config = dict(
    n_layer=13,
    head_dim=64,
    d_mlp=512,
    vocab_size=656,
    qk_norm=False,
    attn_scale=0.125,
    init_std_qkv=0.0395,
    init_std_o=0.0,
    optimizer='soap_variant',
    warmup_steps=200,
    batch_tokens=32768,
    doc_mask=True,
    steps=3757,
)
Each number is 200 + 20 x the weight over its row's rms, rounded and kept within 0 to 999. Layers, rows and columns count from 0. The size before them is the row's rms in percent of the matrix's.

# k: layer 5 attention key, 128x160, rms 0.21, rows 112-127, columns 80-159
# q: layer 5 attention query, 128x160, rms 0.229, rows 113-127, columns 80-159
# v: layer 5 attention value, 128x160, rms 0.233, rows 64-68, columns 80-159
# o: layer 5 attention output (transposed), 128x160, rms 0.205, rows 64-67, columns 80-159
k112,096,195,232,225,198,195,207,197,184,172,204,208,147,183,163,208,202,180,211,199,176,148,176,188,218,224,212,205,203,224,206,193,205,179,165,173,204,190,206,193,208,174,192,164,207,212,181,223,170,166,189,191,221,199,177,231,205,196,208,204,202,184,223,197,215,193,191,197,215,227,227,228,227,193,203,211,134,229,176,227,192
q113,087,234,223,193,197,210,194,165,218,210,194,180,168,204,221,186,178,167,180,197,171,209,199,227,208,249,220,231,228,199,168,194,168,192,213,164,212,231,216,194,225,183,182,212,201,186,198,210,187,239,212,226,189,206,224,244,230,175,194,215,213,201,200,185,202,220,201,190,156,205,182,213,232,180,198,240,229,228,193,214,191
k113,091,171,223,213,190,165,170,231,186,180,203,201,206,223,204,184,238,188,212,223,189,214,206,193,194,202,228,197,166,193,189,225,232,196,192,211,209,191,188,151,223,169,216,186,194,182,217,207,197,160,189,198,189,198,193,245,199,225,215,212,200,221,197,222,206,177,199,185,213,208,220,203,223,183,243,202,220,176,195,218,169
q114,087,208,196,212,161,226,189,201,212,213,189,186,187,203,199,235,221,194,220,226,213,189,193,210,222,142,161,199,205,147,194,185,217,213,159,197,199,228,215,218,188,188,202,219,220,219,205,157,161,193,182,180,198,208,197,172,195,197,195,183,208,227,211,229,208,202,181,160,248,182,204,207,223,211,205,168,201,220,171,219,184
k114,084,157,223,162,202,228,187,214,219,179,196,194,231,210,199,179,214,188,198,178,185,192,202,187,201,221,179,229,222,229,205,211,198,224,209,224,212,195,185,198,174,215,186,202,227,173,214,245,179,175,229,227,154,230,195,193,211,176,197,222,175,163,218,172,205,207,195,222,184,196,209,187,201,210,196,201,213,193,205,194,242
q115,095,208,213,184,211,192,196,184,195,195,206,186,193,180,222,192,217,214,169,195,202,198,188,196,205,184,211,159,195,191,184,179,182,196,207,221,190,204,199,213,187,200,229,198,230,226,195,200,249,178,187,197,195,235,222,206,224,201,214,183,217,216,201,201,193,165,229,209,175,201,194,196,186,202,231,185,162,179,170,209,213
k115,091,214,194,223,177,218,240,185,212,198,239,218,194,214,212,201,220,183,231,203,211,183,174,217,193,192,199,234,162,175,190,208,221,229,182,192,226,178,196,202,198,196,193,226,215,213,179,207,221,196,227,252,202,231,165,192,223,223,187,234,194,221,202,195,213,212,199,151,192,199,178,198,168,204,175,194,205,180,200,182,211
q116,095,171,181,227,203,201,187,226,180,216,201,177,190,208,170,208,221,183,199,175,146,142,206,208,212,242,187,183,191,199,227,177,199,203,167,197,200,192,181,174,175,207,212,188,194,169,216,210,179,191,186,196,196,196,194,222,142,200,204,211,216,204,203,186,183,199,223,193,243,201,212,209,208,184,210,214,193,226,179,209,204
k116,092,187,193,211,219,170,185,186,224,216,191,217,199,178,197,193,184,244,208,196,202,174,180,185,192,196,188,220,196,175,169,202,205,212,199,203,239,200,205,207,200,214,189,222,178,226,208,219,191,194,176,211,172,195,200,204,216,230,171,181,199,249,193,195,198,141,178,235,196,207,191,204,194,202,192,185,191,262,246,241,173
q117,097,186,210,221,195,248,203,210,186,185,188,196,185,196,232,194,206,204,204,203,203,220,202,193,178,200,185,178,194,225,181,186,239,156,186,196,190,230,198,210,246,172,173,180,192,209,198,208,202,212,255,209,229,180,228,175,230,193,221,182,209,161,196,224,242,201,209,186,210,198,227,160,188,167,239,195,202,209,224,170,232
k117,093,181,192,209,188,189,184,221,189,224,198,189,193,200,139,168,198,204,194,209,171,172,209,229,206,217,226,186,221,213,212,187,180,212,199,223,223,237,210,196,230,244,194,208,196,166,190,191,215,229,224,166,218,183,189,171,214,202,171,186,190,216,194,208,178,215,189,176,193,183,237,161,172,180,209,209,258,195,167,207,203
q118,093,175,176,200,190,208,207,225,199,237,171,207,179,212,188,211,169,181,206,166,205,160,223,200,231,208,214,221,211,201,212,203,212,159,222,204,218,180,204,195,191,214,207,188,188,166,214,168,198,242,204,232,194,225,215,191,217,209,178,208,181,201,189,171,217,223,191,205,203,207,219,191,224,209,205,206,247,202,216,209,175
k118,090,221,211,174,185,192,205,221,188,216,203,200,210,218,193,153,206,227,206,222,204,195,218,207,166,178,198,207,204,215,195,193,214,203,216,185,204,207,179,228,198,163,189,214,175,205,173,196,216,204,186,243,239,207,195,191,200,192,221,220,177,195,196,187,214,183,154,199,219,207,213,192,212,240,166,200,175,196,209,196,195
q119,086,233,214,189,214,211,250,204,204,190,224,265,243,198,212,200,202,179,218,178,222,196,224,197,191,234,235,188,200,173,197,206,229,174,186,187,186,204,222,219,214,185,193,169,222,187,202,224,199,229,201,195,223,192,215,200,202,166,231,209,204,228,209,177,152,221,199,187,183,203,194,208,205,195,205,147,169,175,200,158,225
k119,088,213,213,198,209,199,200,192,145,175,196,225,197,179,223,232,194,210,204,218,227,221,196,196,204,168,184,190,210,249,228,201,200,204,208,245,231,186,219,198,196,207,171,199,187,225,206,192,243,191,198,171,176,197,202,202,182,209,230,217,177,190,216,228,218,221,219,166,199,219,204,205,214,205,194,210,197,247,201,211,189
q120,092,171,181,176,217,189,203,173,196,196,204,201,220,199,207,174,227,258,173,188,206,200,151,171,184,141,210,152,200,203,215,191,214,196,188,164,216,232,211,167,184,208,222,200,174,208,201,192,219,191,186,216,215,185,198,234,198,171,227,216,207,213,214,188,170,169,177,201,219,217,203,247,198,193,176,184,226,220,184,218,228
k120,090,217,199,235,200,193,221,181,194,230,202,221,203,161,177,220,161,184,219,174,251,193,211,208,199,167,176,211,199,177,200,202,192,175,210,222,213,196,255,218,203,216,194,192,190,181,238,217,187,189,200,232,202,240,193,236,190,203,178,196,205,214,213,193,221,232,208,208,179,230,216,194,189,200,210,187,167,197,204,199,166
q121,093,154,215,204,197,227,173,182,215,173,207,192,234,211,175,198,164,201,177,188,162,181,215,212,225,198,205,209,210,178,168,223,202,219,158,204,204,199,157,203,169,214,214,218,222,197,185,205,195,201,220,207,195,171,174,223,230,232,182,215,199,208,211,191,191,182,227,222,236,217,222,198,193,210,231,171,191,179,201,189,201
k121,096,234,231,193,202,216,219,164,195,220,210,216,190,230,201,203,214,216,207,209,173,205,240,212,198,200,207,175,192,191,223,191,194,206,223,223,203,232,194,204,216,215,170,208,224,191,222,171,176,197,196,203,186,200,162,189,184,155,203,188,188,210,196,223,205,202,192,177,216,201,193,197,250,232,209,231,167,212,213,220,192
q122,089,181,190,231,176,192,205,185,201,176,224,205,188,182,224,209,200,189,179,166,177,186,164,244,243,201,201,221,193,246,212,190,207,202,231,163,177,182,212,202,209,204,229,211,191,215,179,196,164,162,187,204,192,173,207,174,202,176,217,194,190,227,203,254,221,219,204,196,236,174,225,208,230,224,191,179,206,176,196,177,173
k122,090,179,166,173,214,223,183,210,203,224,213,201,194,201,184,202,198,201,193,212,170,224,216,195,190,180,197,215,215,181,183,143,174,211,238,207,195,198,226,189,197,195,200,208,158,206,173,244,228,214,194,179,203,210,227,225,203,220,184,194,188,175,202,180,213,234,224,178,207,199,198,214,184,196,220,227,187,232,233,209,189
q123,104,208,197,200,208,219,200,186,167,207,192,205,173,199,206,204,195,180,192,223,225,188,193,179,223,222,223,191,189,222,208,262,217,202,157,195,200,218,204,223,162,224,201,177,202,192,195,217,214,185,208,180,221,201,182,193,207,181,180,170,169,216,215,202,164,206,231,159,219,190,184,204,203,224,183,212,196,206,222,189,176
k123,103,185,219,243,211,174,196,194,196,202,199,194,186,206,199,235,169,205,194,203,203,228,226,224,222,192,178,217,169,213,208,173,161,187,225,182,210,223,238,226,184,217,193,200,199,170,199,221,200,176,224,226,207,176,196,192,192,195,204,189,184,216,236,188,245,198,252,207,184,180,187,194,170,200,168,228,198,162,185,213,237
q124,099,207,206,197,189,206,176,202,185,243,209,187,206,234,202,227,202,175,239,181,212,265,183,203,211,184,199,199,186,221,207,191,200,189,202,211,215,198,203,238,175,212,239,201,196,191,192,186,210,208,221,232,232,203,219,196,175,193,199,213,194,204,200,213,190,192,209,215,208,227,201,212,221,196,187,168,184,188,204,203,212
k124,099,211,207,197,257,180,218,228,196,192,202,225,205,182,223,207,205,190,189,242,193,198,194,201,212,184,238,211,210,230,203,240,209,207,197,203,190,205,201,198,225,200,176,195,173,158,205,245,199,219,219,210,174,191,162,194,185,195,197,219,172,219,197,191,190,224,220,215,182,193,165,226,192,236,216,197,174,207,216,207,198
q125,097,206,172,226,198,203,203,199,201,191,222,222,175,235,170,204,201,184,218,194,169,204,211,191,176,199,171,188,190,166,242,218,197,188,227,199,240,227,196,205,178,180,180,169,204,193,212,178,220,193,180,229,192,199,226,193,205,193,200,234,197,214,208,189,173,182,187,185,196,220,192,191,211,170,209,173,168,198,249,188,239
k125,099,193,209,172,198,224,185,184,201,192,200,177,225,165,221,200,204,212,173,227,206,162,175,189,207,198,188,162,214,211,179,167,188,216,171,193,188,204,215,233,207,198,234,209,224,206,200,218,195,189,169,221,184,191,175,200,186,179,234,209,211,189,169,208,228,203,219,213,250,164,233,201,177,198,190,190,206,195,191,197,192
q126,092,197,202,241,207,204,198,212,230,221,172,181,200,195,195,222,195,164,186,210,219,213,165,206,211,178,217,196,195,188,203,167,178,193,173,176,186,203,203,242,194,224,181,206,194,192,193,214,213,212,210,215,201,192,215,176,196,179,198,209,186,201,181,181,216,207,182,191,156,193,230,197,191,223,271,189,175,211,216,242,200
k126,089,204,215,193,217,174,190,242,184,208,218,219,208,199,213,171,202,197,191,140,232,163,219,219,195,190,185,163,200,203,221,205,187,203,192,178,194,226,179,166,201,216,203,216,195,225,200,218,218,186,207,219,197,174,224,223,217,209,226,182,203,189,203,194,211,210,228,192,225,205,195,170,183,178,200,216,227,160,202,208,217
q127,094,199,215,214,173,183,211,228,177,210,195,198,209,181,196,181,199,237,251,191,196,213,177,170,187,202,203,208,233,210,203,247,184,201,201,208,202,184,215,218,184,179,218,217,224,212,214,194,202,228,201,184,186,202,246,203,180,153,204,180,210,177,222,190,194,209,194,217,201,196,199,191,181,205,210,172,223,182,212,207,156
k127,104,166,217,182,207,222,184,164,196,211,165,213,217,167,208,204,212,184,181,218,240,189,213,201,231,196,204,206,187,246,207,163,208,229,147,202,216,225,215,211,226,192,178,216,198,177,189,175,188,189,214,188,176,206,173,199,220,246,188,218,206,221,204,231,201,182,163,206,219,206,172,186,200,190,180,208,176,218,204,179,230
v64,099,208,223,179,199,168,229,170,197,195,157,191,243,188,213,192,221,217,180,190,172,219,200,200,207,182,239,197,183,188,209,180,213,175,212,197,228,196,190,172,175,243,197,212,188,206,172,173,210,189,167,223,215,194,179,206,200,221,185,179,201,199,205,229,165,237,217,227,197,217,181,159,212,212,186,213,184,222,180,184,209
o64,106,172,202,193,239,242,196,199,205,186,219,189,199,218,171,209,199,197,208,219,190,171,215,215,213,196,182,215,249,232,178,200,210,197,212,250,186,201,210,212,196,196,171,214,192,141,215,202,188,197,158,181,204,182,237,239,168,201,232,234,199,219,198,190,166,192,204,192,207,163,204,205,195,174,220,168,206,190,211,181,207
v65,123,214,182,202,220,227,228,168,197,206,226,183,223,214,190,219,189,206,172,186,207,209,212,241,196,212,176,182,232,201,193,234,175,217,261,225,201,149,205,186,191,190,204,236,220,206,199,204,217,218,224,192,216,214,179,210,212,205,211,203,222,185,202,207,214,196,190,207,200,174,197,159,166,248,230,218,194,206,182,198,164
o65,122,188,203,224,186,173,189,209,196,192,182,229,201,217,222,186,201,207,195,191,185,231,164,168,201,182,223,182,190,201,240,181,220,190,179,195,200,258,174,198,199,197,198,177,168,165,185,231,195,194,204,216,204,170,212,175,203,182,196,229,189,196,178,188,217,202,184,179,206,189,229,218,198,181,151,208,210,216,220,195,210
v66,092,231,228,194,210,187,198,185,178,247,175,172,177,194,192,190,198,207,221,184,186,191,202,174,192,205,176,205,208,205,212,178,222,203,212,233,214,179,209,186,196,213,213,211,243,173,191,201,197,218,237,206,184,200,190,220,195,214,176,182,233,218,218,196,169,213,199,234,190,223,232,200,206,195,222,247,200,170,203,189,198
o66,100,192,187,202,159,218,186,219,218,143,201,192,193,208,209,196,206,231,190,188,218,222,190,180,189,187,205,208,217,209,234,191,191,177,191,188,211,225,189,205,176,176,143,209,208,208,192,178,196,157,193,214,179,187,180,208,181,189,236,225,177,175,201,202,205,206,204,199,172,179,224,191,163,177,168,172,189,191,191,168,209
v67,099,203,185,181,177,200,184,211,221,175,201,195,198,207,211,208,206,202,213,196,229,186,168,210,267,166,203,176,186,249,213,177,228,196,190,169,207,219,190,191,192,212,158,221,164,234,193,200,185,202,182,211,196,184,204,161,215,207,199,202,187,191,173,207,207,167,178,206,218,209,169,198,219,217,230,202,178,224,221,193,199
o67,095,204,202,187,211,226,184,193,185,214,246,214,220,209,198,198,212,208,181,198,196,229,188,189,200,215,237,235,217,158,173,250,202,179,183,222,197,179,199,203,250,177,238,217,210,157,208,183,217,208,199,212,190,199,194,227,193,190,170,190,235,206,226,211,182,214,187,191,188,222,196,197,191,163,216,204,225,182,198,195,193
v68,103,175,180,214,225,216,199,201,216,182,174,223,204,149,176,208,216,227,198,196,240,228,226,200,226,198,173,182,210,201,207,211,213,190,184,189,218,202,190,215,205,144,176,187,196,211,192,230,184,200,232,208,219,230,190,196,235,209,240,205,203,185,197,181,186,195,208,204,191,206,169,180,190,189,199,213,227,185,180,195,193